Weights of a small transformer language model: biases on query, key and value.
Each number is 128 + 24 x the weight over the matrix's rms, rounded and kept within 0 to 255. Layers, rows and columns count from 0. Numbers have three digits each.

# layer 4 attention query, 96x96, rms 0.168, rows 0-95, columns 0-95
120112121143142148101104103150122121124156131137156160128135122128115141127122134139121146123107142123132113127131143149115102126140096124120141118103136142145133117128119124110130110117135125117123140122152121131145130113109134126120128139117129137114120138129129131138127148119141115138
103131173116134130151143160125120129130139128129070107102131140115119141124127089147109115132130124152118119138119105117125121139130135115142170140123139135116114103098147106131105132136104122130131116122109121124132118102131129129125149141131104125138130112121126150149128111118139128151
126116133122112087135106135102124113159071125130137127134109146114130108139106161127158085131149114141071116122146122153142142121142141120112094135122120132110111160113136125162156137141144133135093169113116137123131144145128143126122107111133094097111126124120106145125136100124107142100
085134133157117091123120109099080172149119169124143144166142149081122118115127151146134104137127116174112132144145145158126107133120148136131132121132115164136119151128159118137165080134146121092103173188105151159117134119108162169103125140129105112133137158111132134112127135125110123082
132129103119106120096099137126130118135118109118127135135134116128133113138135122117132132103131115126158121123149134124155124145141136158116127133130125120129138157134140129148115128113135128128116138132135127113145133131151113140098124082124141121132121131143132111144112136148108136110
149120141106124106132133126114118114144125142151127138118129160131123130121117135131120111132126122142119141133127114147123124123114128129135138119124146137128100114131091122124127147151116111126126116109122151125133128105126137121110118145152115129103123138125124124102129126142156144136
145140105148132094101111094142139135115094149135153129138109111140155108154121150098174159139129116103138125116120153101126142134117120121093104112152097121128115158149136141127158140117141107112098110136136157110089119165119136148142109119120136138117148115145139106131107115148116144119
123129071164148129155149148129100150156108110102123132144162079112080158129147136119152124125141114121139109102111127090116119127105136127085191161099131166154169138113121112136129147141117134166136113172098096118156108152116134127099107157110122116191141139114135112134070098111134134173
126127125113123112141106135119121130089117143122168110123117117151110097135132144129123084126130154120115132137092149142174133136130155132188070097137116103094106138153120128139134093128136146059122118126112096115166157149126100108131147104151111116127136114134090122100172148123092101076
112157153158081104060110152134103111065113139144147094114139156130118132150115219132159134144119146130133132118125148132107158095085126157148099153123124106113143151100114105160128129125135130113152108105083083140144111132121162144118108156141120107126133157138131125150136159159111127125
148123138107161105150107066117114145159105077129110157132111233168091101148130149138103127159106092166146132076129096139131152181154140091159132137152065104114095135105144136109098098146151150154157137167164130117121100090139146227133089136095106083093123128158120141169127167125098170082
144142120165147097129163185145165033162153118112139121116124116147112121146148159141137122183120131121120115153133131093159184050117097108141153104118157082116148118097081085139120127098162107122153127098160089140109142109153154113138161146126136139118136142191073185157154107120084141146
159156144114094101144124141091092145084133129117134114088099125132120121105099198132125163152143093136144159108110106146127090142153130127110129127150184125109122128120067110099095085154130119121120125147108104139148070144169129071165097144158133098109077116136106080099128165111108131109
134118061167164133092120160123085142153138145132122105125165143101136144137166094104153127177158121144162133115151150172118152156077145161151185122118118180143146091129133112137165106126198128116190147157189161117110139162117141120141137201057213112148147112160136109149160132111104119112
104100155076137067130104166130098114119134111034151189133143141129146122103079121143133108122171108148096129137136123166142104152141118122095104132120141089188109144139129122164116110079098125155131154138135101151180132134149131108109167126123109140143101118076154134101111161107121096088
177129082080131130106157148103159097134140083106110133138079125149124147102172127139135147119121087129103106129145155140105088130145085104078118170104134175171133100070184168093077149134080170149112120130078123133110083129145122075116158138157123101152129091064130112137136123147095116179
143154134093146120147109175133131100157076044102111128130111157128113115108147171194146128155118166148118158122168130121151142085141089139159146100128121133125101150140203112113126082115101131149131102132151104124177096109168173104114148161107113116123171170150146125118117193131143147135
127087130131102110158101157076121100150102132118167143146158133121070107142152145120134087151121117151107103122153123106157141099155142089121149105148156136113172131100059129066134146184138164086095117198143143132083083150112102140143132114098081135210182082205111170114132143080127140088
131093166112134072143127127148108121120139103111168142113148171145188120139097142155147117122153119157122135116119109112097139159142143118117112138088124100123110119134070132167126080121133081156140177099128095119147106120104145140097093107132141095090115137054126156144084105156140141111
131091149104120145125126159164171113073076066087140105128102079114112126138180103096114125132117104095128133140107118089155192154128161123144086168097074124072087133122085157173092127108190111144157063094138092161163143105110056164134116140119162096077159115145150103177115158126138128095
133107108145124108175144117115120153167128113097092094119121093093060160128102142123109101154124087127136133123100124069153139126137132102128135152118132115087132171140083148159098158143106099145123094170132112146152136146105126142098092142126148164132110137110143154150070073128189153113
104121123131127166115140120157131147098127157108112109167108113138134143148137141167125144149161141121118119184179126135181151105096152160107166082136132118117124115117150144173138105117133174143142109067172157126120164127095100116135153129132108207100097148162121104103136146148139152186
128132103128216069097129120136115205104099145143094084131127135111130170150142137107164136141206175139136117111117131148115148129125112118080132151171111166147077179105176143160140134121109161141133064095173125139114096125151168107144124139161154117127102169111102144160111134098135159150
130133158162113184141107100091088093104142137150098158153143135121169142168126103126196151135115133116154139130153127142143109067110125169102159109108153113117107118104118126125121115149177081109128198111136162116138138158099123114111141142107114112051121148149123068087109083139116128118
164075095074131109111114161098147133149188103153130159170094130156085115114161117120167073158112130154089134132118152134108121116129121181159099173102082099137186129065125146148103165138091111140146132164157140119159117131105139091086142172121128113144167133062156119146162078118101148091
105093132139140121161136108168106153090080134082142128140139132142139140108135138138113163117156125157151089132180122112141102163144135101050168102142123150125120144121152144138148101145115132086097170107127155143112114169100120124119112082138099127131103127123102104089104166103117117144
100123119152189083165118111097142054109118164126108186166135138167129153167135119145155125107108112194121127125149117101190103115130115113076119080110138078131112171143139165105151078102161143116093139172163126133175118112131137170092179081184084100107147117121064174154149083115083162134
101121164099123128123127126121124133154147107114083186103127164103138113091155067134131091148104104111139126130170128128100141112131102128136166129160108128142093138104151143119164105094121123124088175162131148158138138168152139167143138146082156116110139131082162111107062124116144112080
139130164131148122099110069152120130171129152174095120151110102178105120117115126105075139096104132110145122121116111129152119114149134107145082090146097093164115105142147124134110108132093131158129161132126153103119156117145157142149144142144104163118106186133120153124172093134134122128
129068148085161106161127124107101158101122130136165139169123131122129127139169135120180150146159134157119147102139134143118086131115193146065138119095124145117143115072130172145095114155136150091120129139160153124152099129106097126083075124125108125148082107120116090110080134162136149134
154145089154188095117131162049142149130151121124090117101147114117136143130083166090147114143130125177134141159126154183135085130118113119157109126157155144138103135155128089156148192133133116121080112185176124184153111116132146131103127131109164088091126114116108122128187140148089097099
166199128145090182158131118121164093105141099099128175115127117125139167170099140142124091104124131110124129121130154109104102110133110113129144140110148100132104099158053112148135136156141086115097102183122115132135113137148124141148109151142164103096157160094092114109081085134155087076
147126139131125095124130128121141139140108114150132098115104120148112127122142128125115118137142110143103136130143138136140144132137157117127098132117104102119128161137116143146143159131127121147135122124122126131133137115131122123145140121125136104135146132094141139101124139133120140115
118134173152125143146163166118111116108127152164117113119125140100146127134129118101090148095098142120124142110098107103131132124127099104139150104120106082113172099124104136110114150134107111122128102157117112128103104091140120148089136108121126156147118097144119097156108137117163094123
133109130107081089118105135123133128139092099107116134119122126144119099107118151123154108152162132155122151139152128187145155146138149112155096152124125148110148123164141114145138120093136132140104137113137133093129134154145112140112120148152109080130126144122130132111135130160110138112
130138179160091122123144117140132191145089132131130132137124115119144087088146136121082150087109123165159109131129115151126118143142140133164147139144120170141134095173142120082142067142142139086096150170142168142097111103137105167113151124105127116173150149133132113137129197149123131096
133112107140142106087093118176124163155165120142136117140146108149111160129143148153146151108142152094167098169171131161132107106146113137116144153131125163174117139130136138120146108139118137137133142095141128132165144086117128116126160129124132114147144112121123133157110174130119147140
121154140098109127131129137119133121122115114129113111124122133119128123124119142120118121124113133139133143125110124101124125118138151107143129129114137111104139115164121123122120137126119128113134123120137134109108125127153130141149110144136107123122132142140123120095120101148148114137
111129097091148105099119113150124148175119120066131114143129112134067122132142130127180128151180107122159134137171152158142140171115135148103149137140139172146108185147170139174126110086121108111164122094127128082142125143103143139150116141133121101109089152116158164128090100164112138145
124135092158129125152129111100088144164142128144122126135137139102110167129114154100166134132119139132130118110140130105116108138112137103095164133100134139150156152111114150160150137157110153158131116154115102141133129142097138122100094141123145118168138123124111119129086060122121152171
126115158116127121111133151145104156124097106122146076120143127171092071129109127111121105127142152111120108144095114140136121130145150152152093116156136136102144093186125117104123118137158151089143109111129117081163141110104121103145133121138107122137142162154117137133149161131124140096
133202164172104134095130142154128135099131149152136092091121135104138109152133193154157137128146148107119108111127131112095150099090133141127118144111133110117129127083110125118135133134147118123151116060089109135116112109130139151123135131137124114128126145153104122115146144162119146121
112129154123161083144109093128094146170137096122099142133109228149086160149130135125121127155128100159132125101133116111112152173131115066135130145140074084118120180147139155139114125136141105155150139138165097147131112109122152216096094145116131104092122164117095152141125121122121146113
152132113158154142137171166138180062139119123123134104128134127126113126126152140132124131149126139121106125144122112124129165069126113105134142106139152121124131098092108084125113119100157118120158115112156102137122130095157136117167152141119139139110135144174101160148177123109104133145
123135136108102094140113124110103154102139137125135112109130122128141152121099160121142166131119136129127165107111110136108110170147110136110121140153163134128120135117084108137131103128143109122118137136123085158145111147160137094155109141140137107108092122141112117113114141100102093140
146131073169139149098103157126110133145135145132122119110169146089147103128153121150159123173138136146155133098142131163122168138096155164149128115133105160155130100110124133139177125132170126079170144143173162107079157151133113126146132148051179107126125103137132122102177116092090136111
090150159082158089149090155116117116124148122076154174151122159100155146129085135148138109111159117138103104147121144143132114128158126106094083127135123105174107170139135145176134105104117125140120172151136094160166137116138128126123165123130105132131095114083126134084131110103128101110
172146126102117120112145153156153107104132084103123136105083094148106095102168146136122149131102089112136126107146166121117110136130099104103122152091131152156153110093170169086102144115071180126121111105090135117102084129133129093113161130159095108151114109085109118143121134163108132161
122138122106144121145106160097136115166120081132107144123110177122122129137133162181153110165132143153089142124160123126155132103131103135142134097133116138132086156108198113095139097119123121160128124129158090145167108116146164106096131127120114108119149161170121138126127155117129130132
128095115126108123136124142132120109127109106095135170140158110131076099127152143123123120127134130137128086111171119114118137104147130125102183133130152135121171105139080135082125137154133159093125103159134140103098093133122113133116134124094095138212167097190110155126107157104122150129
143130162118128080128105125145122119096142117120166141107115150144191119150090167153141112124138100160126135116118114131120156124140162128124091134117111113149108118120089154112142114143119108162125175120125122105129127106139136124086118117124117114126125107086120124141124122154144143085
140134165119131151126097141154178117078105082091127129108094089123136123153157119110122109138108118113150147148138130099151189148117150094133079141088051126103113143132095168164128135116176118132135090080126105163142161138117064172127130125141161077111135098131132101145134137142150141103
109131112140144115183131121119147176159134132136122095127147107092076158162109139158087115154102086113123129103106138065154142133141136090120135132129138114115099186129092140135120169156115101131121102152124112151131136132104116128112097083110127142151119126139133140174088104112153147121
105128121125105134121149139131143131099124158103129129146120140132138149152145137146137106168193114123132125172145158115188118117096154144111148105112130080093143132122138154165145127127140147132145102078169145135119142148100113128098162128131103175077105147134098106101120140146134149150
147160095119181097073112126134114171079081122154090106131111110105102146130117142099134138108172166150154143109111144149109123129126126133123138131149094161146081153128138131136133091127089194130111065125153135125097115137167163101143128138133157137136128167125099115162118159120136181140
123147131140102160131102101103113100115147140171115157147142138141157167171119125120175131118095137128139122131121160137144125093108112147142134117139133111117122107122105114132118103163170087127139178126128151143147139154118120134123140142125117128062136154125129075082131095132112128143
150102138091143135136136142117169137154153094155119134181112114145102063106162107142143129132064144142094129126144113122084128116145100159145095140112106126135167126090141143118116146142107133114155145145145164081135124111126138108139135140077106113139144110127152125161163107123113131111
140116120130132122124122133162114130105097138097141123159127145143130159100122133121121153096168135162146087118142131144144099124118136103118174110144119171140124116132137154125124098127131129135111137115133150155138111157128127113112132129153123139141129130104113094099123160143123141155
116089140138176106172142119117144079136105132107123179153134128179133126155124127143141141112118116183099114122141109100166103121113103120073131091109147117134104148146129158101148074110148136113119148149138138112171107122135139162129168117149097115106154130115094174156135123120095141159
118117147096132126104124136105118126151158131127108176134142190081111148116126075152140109143121106117108130121159139150087135115123098130146162134145130137142114130111144149137121082107131122147096144177134141147143141163132149152165143163092143130100156143092157113123084102103128119112
130119134155157132111137103131128124156120146169115120150126117153111124121135136120107127125111117091121116108117110131127106111141127125092109128126111101135115109127164115124113129147093136153117159121108150096120138079117171126155129151133113170106102168151109158144131107115125116127
147103155103123080143103133098110142116129136155146148169106150132134123138131148109193152126129144182117139116130133134118102099105178149122120100099105145130155143082135179146127096149137155125125149147149142138148102127125103123064095137134103131176094115110119082104084121158136126141
164135100169149096133134158068153150125143127138089130102133117128142123130075144117121135143132123182155130125118142161134111141112128126193114149164138136151132115158114091118117168121153140149096096190160148156136087130144124124117146138136161085137147128125122108147169138137117097096
139171124133113167156142105131140106129159109076145188148127124117130154186131123166142107111151135102095126122139148111108114147128103113121134167101144104108097114143066107177122118153136097114100116176126114120127122165148137144173098150112147111084138152105101132115112091131103114097
120119138121092088131127119119143134120101106145142106129103139134116133132115132119108131147145095130124138127127131145143121127117133124120116130120133112125133137134122140132122146131161129130154119113143131137120134145107151121129126140130109123146124130133136121135114139171132136124
165114145129139132137069113070117108111075116135090122118096103141140119144116114123119115114162129125096125094122107132117121127126133107098126091129106121101085130130086143134117140163131142113109150130136095123116143134149079118164098106088114124128172110112130156111129126131116127096
121133131122093093118105107131133132148117119124155140128134167125123074108108145136118083165147098147118130121145125158149143118131139138130094169130121130120129122160157122156138140088149114157132163100145144093126150134140122121106117180138107120128110158147130149113117108150104129126
106157142162118087138135090115086163178107137154129146135143170087156106132123136131152117115150099122133115124138099151102131159107130181103139153158116154127093156122153118132162084143115133116109184158148174136118138085095150153121107131109132124132144148114133146132108129131125144094
132126155121138128126120146122122106124136151125123112130099135128155136114163122134118117120156124132110125137129122128136114109146145128139138133118129150142116130116138104120150124137122115127110116132139115128150127125133142126112131129109150129102126134125126113115137140129137144102
127109122136092130139138118133134134136127124134164113134133126133113095138107148139124129149138111146120146106116103140143158121145154152141106135135112124106098114151127129131121115143143136146123136143129135096110127127146139131122132156155138132105116152124116143127127100113149141147
120139123110147123103126129156135146129159104125155144131104145137104129110141122130165128125129119104156142131145161140141141152108127162142127112137131120125147151150158125139145119100127110120171132139108177097115120114110164132112132139134164118122106152142151123149130138116092107146
145134098186147109127129133111083155143106128152126137139156098080097154135120133135154144089115123104123105097171142108110147112135114088048181118097135131157117154113089145149169152175082144123128125151080128144123127119094139103111126129142119127161143098135135145118084103140080141136
143138150151121099143141146137117159110109112122160098096147112145109091131119119151106118126130154108135105127101106119175137130127133156198079115157113136112112110177152102121147075123125149081123128092137135132144153119108115100133150146136129120139132126150117128111147181124124098116
135194137159105115080132156136099141076100150149135078100121129099112106151093189131169165127137160097110121114108113128111157110116144156118123105116142125102121144087105127124154095138134141136141114098097118136132142098117169128142112146140143101092140116145096126156140150118120141121
165108160130154119170120089134110160129117094152098125135105192125104131127149140142125162161113115161163137085130078144141158161132128097146129114136069106110116139136136168112100094122131127145125142151159128143116122097146161205112104146116119100076114132143124127159145142119124148090
136148093158168112123156194154160064130147112104128120125116114151103126144151150124119135176141140092111097142146147128155155061134102078141165098109142108144100103107094110140130142100149106125140113151132092125126157112167146101114173158116153156106127126162102165145144142111114122153
136162097122105104128153118102099117060126135095140121101122126140154135114133159123128166162139114124148125113112143144114081149137113095111122138158140137145117112124100109146095128125130119095091124154100072174119104171163128086151100143144145127087112063122111096091105175125114123119
122122072182149147087133115106077123136165140146087134111148152081133149142173097115152117170147110143169128117172143176102144139084129143148161142133118163123119080126133090138161127137202143081144139153188154125093150148105111121113130169079188118142127080164135127111167139134090150111
092103168073128069156130156131124124122167112050136165126125118136158136118083134154136101128146075162114130147138166141139132125156120104102125128149132105177104128148139123127119115096146133131113165133122090134164134122141142118120165106104084101136115127080133147083117129086143100104
172142114103124122146136131130167110123122089134123117117069126121109129086140126133134152115104124148119143104151139134106098136144093101100095149080129153176164124086166195087107121129074159152116102102102142128113091127143112074117163155167118096165129094077131106118138094158102141186
108162150111136129115143166150125104137106073115139127169132150146108110114145160178139148159112130146138121140176140138148136085130077113122139101143125137151124130103191090111114092100114135125124095122126057128137086122145142112113133157108118129119147145176148129104142200124108145119
120071088119090130167107165106098092145115109084121157150159134140070101128158124109162095135135148162103132088155101118149120099159135149118207117137162129115182115135067146081111163157140149110114124198148125105089103113158105140133120141067111156193179098158130163132087146067141117106
112089152100095113150139104178109123095162114090137127112130145164151101152105136123129116109142132188138139101132101123086130159161146128105113148117126121126098082141092115123134094121167117129127127142121102084144092096146124170096100110114121103110133148104136158120104120142143142124
150126154141104148139113133162172110063083088120126114121094079096124121152163119112100118136103147087119128127121092082139191140140163126142060146098074102079108112144089192161134105104195122141152090079152130161136178118128077166133133156125154090115167085125122101180129146147108138124
118105128139145140172163115102130124140132111105097075107145071090082154141119135126117135132132111092141129134119112059131144135147127116118136158121138128093102181145092121176089179117116123134099082147127077156118147139107105145119073115105194143128130116145142148180069086127153156100
095109137115123158126126137114151138105106156132135113172118126119136162152144126167151129126178136142117132183133151126178131113092153161106132106126153108087136159091161136139141116132151155136130102064192150134132152126073113136131133103133087171099102177162087115109141134138148151156
163145098138183082109088123134123176118092156144084065118136155106128132131095136117158126148176169151139142077124119147112116129131125115075115137150116166162052183108128175140156101133086140166129067121199144134111093129168129091150121149152164134100112162099093125128140123120109166157
106124148130104165151120114117091103112137122126125159149172128170148147157119129132171127165099108160128128139136166162130104075092146163124169127117156131151127095087114125121104097146193089117149184112127127112155111181116110137146126117127103099050118168128127072055123073129121135121
157088133093167107132158129109153112155184107149121139148120131156108106147169087150166096176122112115125117122141165108117128102119118135118108193111085123155144133056136106142072197146091103135129159141154157126127128144077128077128114145099133131137159095104142142121149094140112146091
127136148122120130105133131149117162089064143106186140150147144127119144112104131129100191104148081114139088147162107122143105146159130096046146090154133172117105134115132136110150102152108136088103131141128173153109127135092085135127139122148099161103126112134122109110110186115101113139
112106115147189082174150117097133075136116158111121168153131183163144144168132107147156120144152119155140107098127113114192132128117126104078127102130117092133094149140131161130126108110145122144108141153160146140165129129133129146094174138186117119084147122104090169139135089131072150160
124122178113117126105104144133122146135140126099107161099143133083138133106135066153108098141112108117100126118179127149102148121145121096141146115148110152143092149106155150105154065102139123147093145166127159166125145154151129161162153135097156119103176123085154097108102128119128108073
141144136123160113097097106141126120168146132169118142142106126166128122124125116116108136082109118082136127112122148128143137116161115118148116093138098102173127116157161137132135131125080115135127170153094157080103172103121173150125147148127125150125101157119124142149138105133153096145
113089169099125119135158114130083135093141118140161140153128140169127137139145151109166156130132110155116139130143141134104106122135150161098147106112131152127135107079116144133089114147150150080138121139138134118121083104120076136087085114120125124151107124131126100103101114148114150140
156156119154136106132127119107128156131137105133100141095161108140141100151084201108122099176127096197165152156117104151125111146091110145156109158149168148148144112163124069137119165103175136144116096153185118121153097103153133137124134138128131080127127159155117130126170123151120127114
143193146135110137156108112130170108125120122108156164144137125108154146174098131134107077123108119156137138116129164106131107131121119093130148149101148102134140105139078107150105136165146080128088138193129121132139119161129123124175108149129126090123138157124078125114087087129138111075
# layer 4 attention key, 32x96, rms 0.155, rows 0-31, columns 0-95
128136126128131126119136139149139130124150125113141129126140144132111126110121137114127127151129121140141133122137152153123110116126116122144132123122123104141151119143129124127110140128135099115121120146120122139141129151145131127120122133130110120132125124133124133105130124121134135143
135146111114122142100127113157129128124140131118135117113136170116119147132119127131123127157150114136133155118133142147132095127130129116123127128130126119123132115104140122112114143121148116143117121128130108137133128118116120136131133120154135131137132109153119121105158076119119161133
124091141143103142137162162123130124115096094108096130091099085165139069111127144150128139116127140105132117103154034099106134160125151165127173150133184114124107133169106124133132106103109149133170146121123147063125104097159137138081109125061153155117129182162167113175074222137120072098
108131109139124155159118138120164139129107124110108131109107161114115151143105135144155153163154091143115147163131060125100142164137125145117129106133146172114149133110126139131102150140142096182155116142141144107119146150129134151157129128178132105133136135162121108094166136158135120153
125120149145130136121124135121133111124102131104110124119121131121151133139123108110128127109141156141117118125118105116118159137131114134150155151133127159120113115136134125134131132125141142126134128118137132113118121145134121132137129117136134132141131132113123139142120116134126118128
126125125135123151132148130119125127116144115097114130108118114145127137143126120108126143116147144118133115128137129120113115148115122141138141143114138135143102118145128131140121130107135127123133133144130125096150103109140121137114119134094155144131140131113146129129125133125143115142
118144122106127135101148130127130126135134133118134139114145151108119133143105122102110115158146096135130152128131163135134097126111111105097125132143118124106131112114132118119127135139138124158124135113122126108136119109118124123118116135126134138114149117114130109119131135123143141141
101089123116110127173169128127130117177115171128139133127134116115161181135107085150150105152117116186089170099133161122135152127107105106128149179143150118113131148138147121126144120177129132123136139119116094092136124126130107120128101113137145157104116140102124124139130111065149093116
128146154145131126140088110145129133071144129162109108134111115122108117123097160127093127119120145126132104141125103147122155119154120126132110120087144135154151134126108144103158095084098138157124134154141159161124116123142091144095127129142093127167107122164125131082140143137088143075
083134139139177145149130164145144113146135151158150132120155142136161126143114138129139119159115081107106134108155123132123139123154133077109090118174104136134139115107110126104134151154147176159152128109079120146141105146127102146122090095122109189106137116147113097111131137131110113076
118095122106117123134102131156127082170143114135183181092133150093078092144081141120146191147097131131195146164098070124112134162162103110133106106123110149134102105139096123136146040187162104102141116117104100126102133080153148124147122156145084133129110152132136151089133146139207138167
117158122119165173078086168125105149124122149128155164136166100100159097140155148117098076130126132130158124111139143089154134104193144127124133171108137085104121116144169143115123138133119161106142107127118150176148095135116171115125116147105113134088113117147140121135093115109127116130
140131164102155156149150159119143126150082136168137084161128108142109126143108119140137182121104124137101122123145125128157121103111159082132064123169112152152141168113118134104118093121134128139126120148114069192127100139124129118122109127187144172154112151119145107076153098113124092109
121110075135126137151126088127139107098110162131129155103130096121097114158161110084147095124125157102115232166169173128093158122160140129179112146121131105100084126151161168174127116122123147101164155109137131120101112100136196132148117149170127121172171116156102168114105107089112115088
165155126141104173097146111078157141122113111099074183125115094117131103151134163125135141132137070124090067131137115141135099151107121156114148133152136149116115187154110148089117124094109068175094137103139124157125116119090115155133147139141123158081093112085152136132123127129152112126
160129161133101142082136119115076155182129087117165085113159104170193160105141141165145214118072109100084105128116179151134100102114118096155112133122146145102117127127142136139080150133138126143091111167189101105160124146110126158149139084091130121109094113113092136140125102134104126159
119104123105137164090117181100127164132115104123169158130130057101099111151120176137071192113113093116132142126159114153129154110148104127170136156147121103118110105115131146083129123163104150165177122118131166147154129166123131155128161111096110149095112107076125150101133122142164127137
119121136129070147119099144073129180090101196150079142162135099130123109119123161158136131142103120178178165123096120127159173104167123160145173137094115097153144114078154154157103099115065107074093118169112088109131154115138128148142144133116107129127131150141098121137128161086139104132
119117160114110122138094172138126091149141119117071170127116128101126074100163134137159137093129099068115117132110094119130124136121110138090108108141135164107123121137109114135118106137140112130126137104121111138109134103137119140123097132105101139181120149133146144136109187127111093113
083120080157168125150044108153125110109158120129106106122132138147128078108157112113155126133088153098145106172097103099101130201094099081136104113063129106138125154076136089122173117110121102111110089107135129165136122119154135107083122184122072129116110085129073160104114133139114141135
114111125113117121179168140123127115115142146139102111180116173103147138117117083125118095119121167154165144113117122109170152172088126115134154167123145131110124133105116102125172135166127073126071063109107134135169120132172141128156101152114121139078130115127126069135153151095133098130
162170093171163122091108076137147145105102116104126165127107127147121102133093137123096098126161129147146092096159130156128075141098134116156125133104134054127123113119135118125104122112155188122167121095124170145142111094103092125156123110143121116082179076106117079126118144094159150144
096084129092161176089144102107130112166106120149184132124133169096105150127127120125104165098157153094151133128144139160128141119123109085100116174137145132129150151155110133146117124126148199110131126086165086091148119132167137138189110145175127155097149054153157103084135126140132123115
170175122171171108150177125112105115094136128098131136122127161124154125159171118158127071123128116140129134085121102136118068121128186137134122116161109102117121102130130155169118121141144142121214141139085135130110156120111094102119118125148160141172140120112125174091131126128129077153
163132122140116101114177145067108076097123092131136101093141161110165149099148127088147130105061121131048157144109137108130098081169134166137140142117153132091097095156151141159133155152105134152108102146136123111128141115151122143124127140075103161112127108102102145161121132111147167134
140128111136114136156122110127149161149104118132123137138117109132082127144117132179141161126150125140139084128113125147111151139110118098122097123068129130149128177102133122136093091130142152122130171156150108161135151140116083123157121107156134112120121133123123109098147084126134141154
180121140146165164127110112123110104161116126133157161098141138098096087132155151166103067117127100158136060108040083117154103130130069163116153135112126117084122147144160139155086115143108114114137150087176143144128112091139126118201138157145126088152091130123115124073148125119160104180
130128089091127145161162103099142168123137137112105128109113147122102152147138098102156153148127088126122127179125129115105122168136139201128156146154113150159057128132136145167109120146138065149149147152145136138143136122109156129130160111116101127128106092076130166111117140137147110127
154150149104113097068144139164141113150173129122194154140119191075145131117105119131123103146135135127132119131140143114134125096131168117117129109143136156139108110143093151097117140158127154140155121137131159106122138120111130122111137106118134114134122164134160126152124127139164156130
164150137145119118196117155100126106128087120120116133103113116124120121116129112135135139099117110144100126106107095124116122109112159059139108099146113127107145129107127142171105051142125157085119122136126097104095151134118102142114104097143103128128155096104112130124166134077121138149
130111131121168159122130129107106102104132124116157132128120124160145129136142158118144165136153136119108171078161051121121114146128125148134137176148145125091140135141092150134144131113125096082074127133123136149138126141146199142170134173173116127133136151187142153124158093148072126063
131134133148195126166131132112097111155157127164079145163120163131152154124154112157138122099096110138123137085164152083126122128114118170136187153145129102148126133140099140186139162159142073127162115083102090149158108092119105118115115154151130126153084157098144133156117118162128094115
# layer 4 attention value, 32x96, rms 0.223, rows 0-4, columns 0-95
110124160132095136133121100108142096099136145122157115142075133145087132123185144158115119124159125125140122153139110108186130104117145139136129140123110164146161168132150121122160111147159092129139142139152118132158182116157129112152117130087112188128132129159141119121093135161116110162
092144139146107127132168151128115113120142155121152150123102125111149143135077105176120117120089108091127080133105125129115150125180109105121121120107146137127121110142130103136134142068151143123115191143125086133130157135131145112142169168126119141119127131104128111111131111132128075110
137159116105157091144129149075129126160112099121111141158162164128092175123140130154137110107164118144177113090189117105116148104141098133114136093111113154110102138109149104140181119162158132141137134164191178143073091113169116186100140147088139150119146154119122118123121134132104121129
105138134126130165124127113105096122156178153111153092101095139093138112155104162148196128107107127116108096102152126108121100108134134116212146071147136126133105115117120090095150086107148101123118134160141123114125109125178157103145151121156125090107139142127111081113094139127133104143
191101136088129123121131174118176101112136141134143136137170145099148121124185167087124144135129103178117145110188126142124126128102164143110136090112158121185144110109138106135187082145111123138146167129163133118159066134158119067148153108130096078114160114116118125131170131135139128116
# layer 4 attention output (transposed), 96x96, rms 0.243, rows 0-3,32-35,64-67, columns 0-95
127189119163123102143077113100070121112161134132138117144123141157104100103162120137101121121115124112142143126079086087132118111093155167153178160078093106120146153144117136044091134177125090133217163125191140110137116141146149090124106120111120143125156113137151126118135099114182099160
119118123168080148162092130087147171132157105121108152162107144143136110166136111106121116092093119068171080105134076145138144139175153081121090112143126175122137153136119143144141181078139103106132169104091120128136136115091113123101186125113086150141108124112101101119125103129102080086
097114086096113090148112140080171079159126102149147134129164227136129083185125136130117124118148138120157130110143103094111160112126062164109165140059177147140109092191122118168122154198119129072141115117128104120141090130157127157148083098123067183127156127134138137111138096155134080145
124121113149089144136109131079110134165116160133119075113153154071129175124157161136182083109118116107124164125188127121140107103139148121175155143127099125161118147099147117102102157137201158120162134095116107108136126120165085105103182076153080133140140151099096106113154153189084064120
129161117132122133120081120120089129111152137121134103139116135148116106112160137110105108128119145119155138113104107103137112117110147169152159150099102128119135129139116144087101122147128094121197163133169135122141125130141124109121110133108123140126151122138139112109137102112158111158
116133132168099137144075121124132176135146108119096138163139143153132117159137118127122117124091103078145089128127105124131129147141158082137101127133127175137146171127122127147145194083147110123134152120084122134130148103094125134112181139123106151134109142103130114114127114135100092102
097111090094122130139132141076158095162135108147136135140135203110145096158107143134126134108159120124168151116144121118108143118119105159120145145104127148106100091174129104150117111184127120093135147125150093122163104120148124173135096113129076159133139137138134133129140124156131113146
126126127129149159124112115124112126170116149113123102118146149080148157129147152132179103125127116110140142100223113126141099106147151127167130131138097133164123146114125124143129154118183131130147145099118084088153135102141101120107165080157078143128147159101124111095129156166097103127
093185116150125132136099142116095129102157117129157119143123136126123103130139140122116110138138119092155135110096080128106128119103146183129158152143102124116134150130128128083122132140129093134184162138158137133129144119139143106147105126117096128113154115114137108090142121129150120129
134123131141113127177111098097134154123147101112097137132113122129130110151145111099134131140142119090167106134146119122120127134162173148116112113167143146104148157139122134129135175120128133099134146141110133159128160085110136124131170113128092150116127135126116087105143147136103111122
118138107099152137121124131125142117154101094141138142106144145100122091163125124130124150097167111113158138154144121118120153119127075155116155149092159125134127081141141119113104120150135136086180086124124127154127111116149158173124095099120056150127162121122146112109152134141122115150
128095142130113120127119126105086135132119149126121089107153135095136178125151140132141109113134121104140165118173117117121127132145152129173161143126112125150117157115135134127105148136164137128140135121123118106129146127145123131116167098136074123128135131110124118143141124149099117136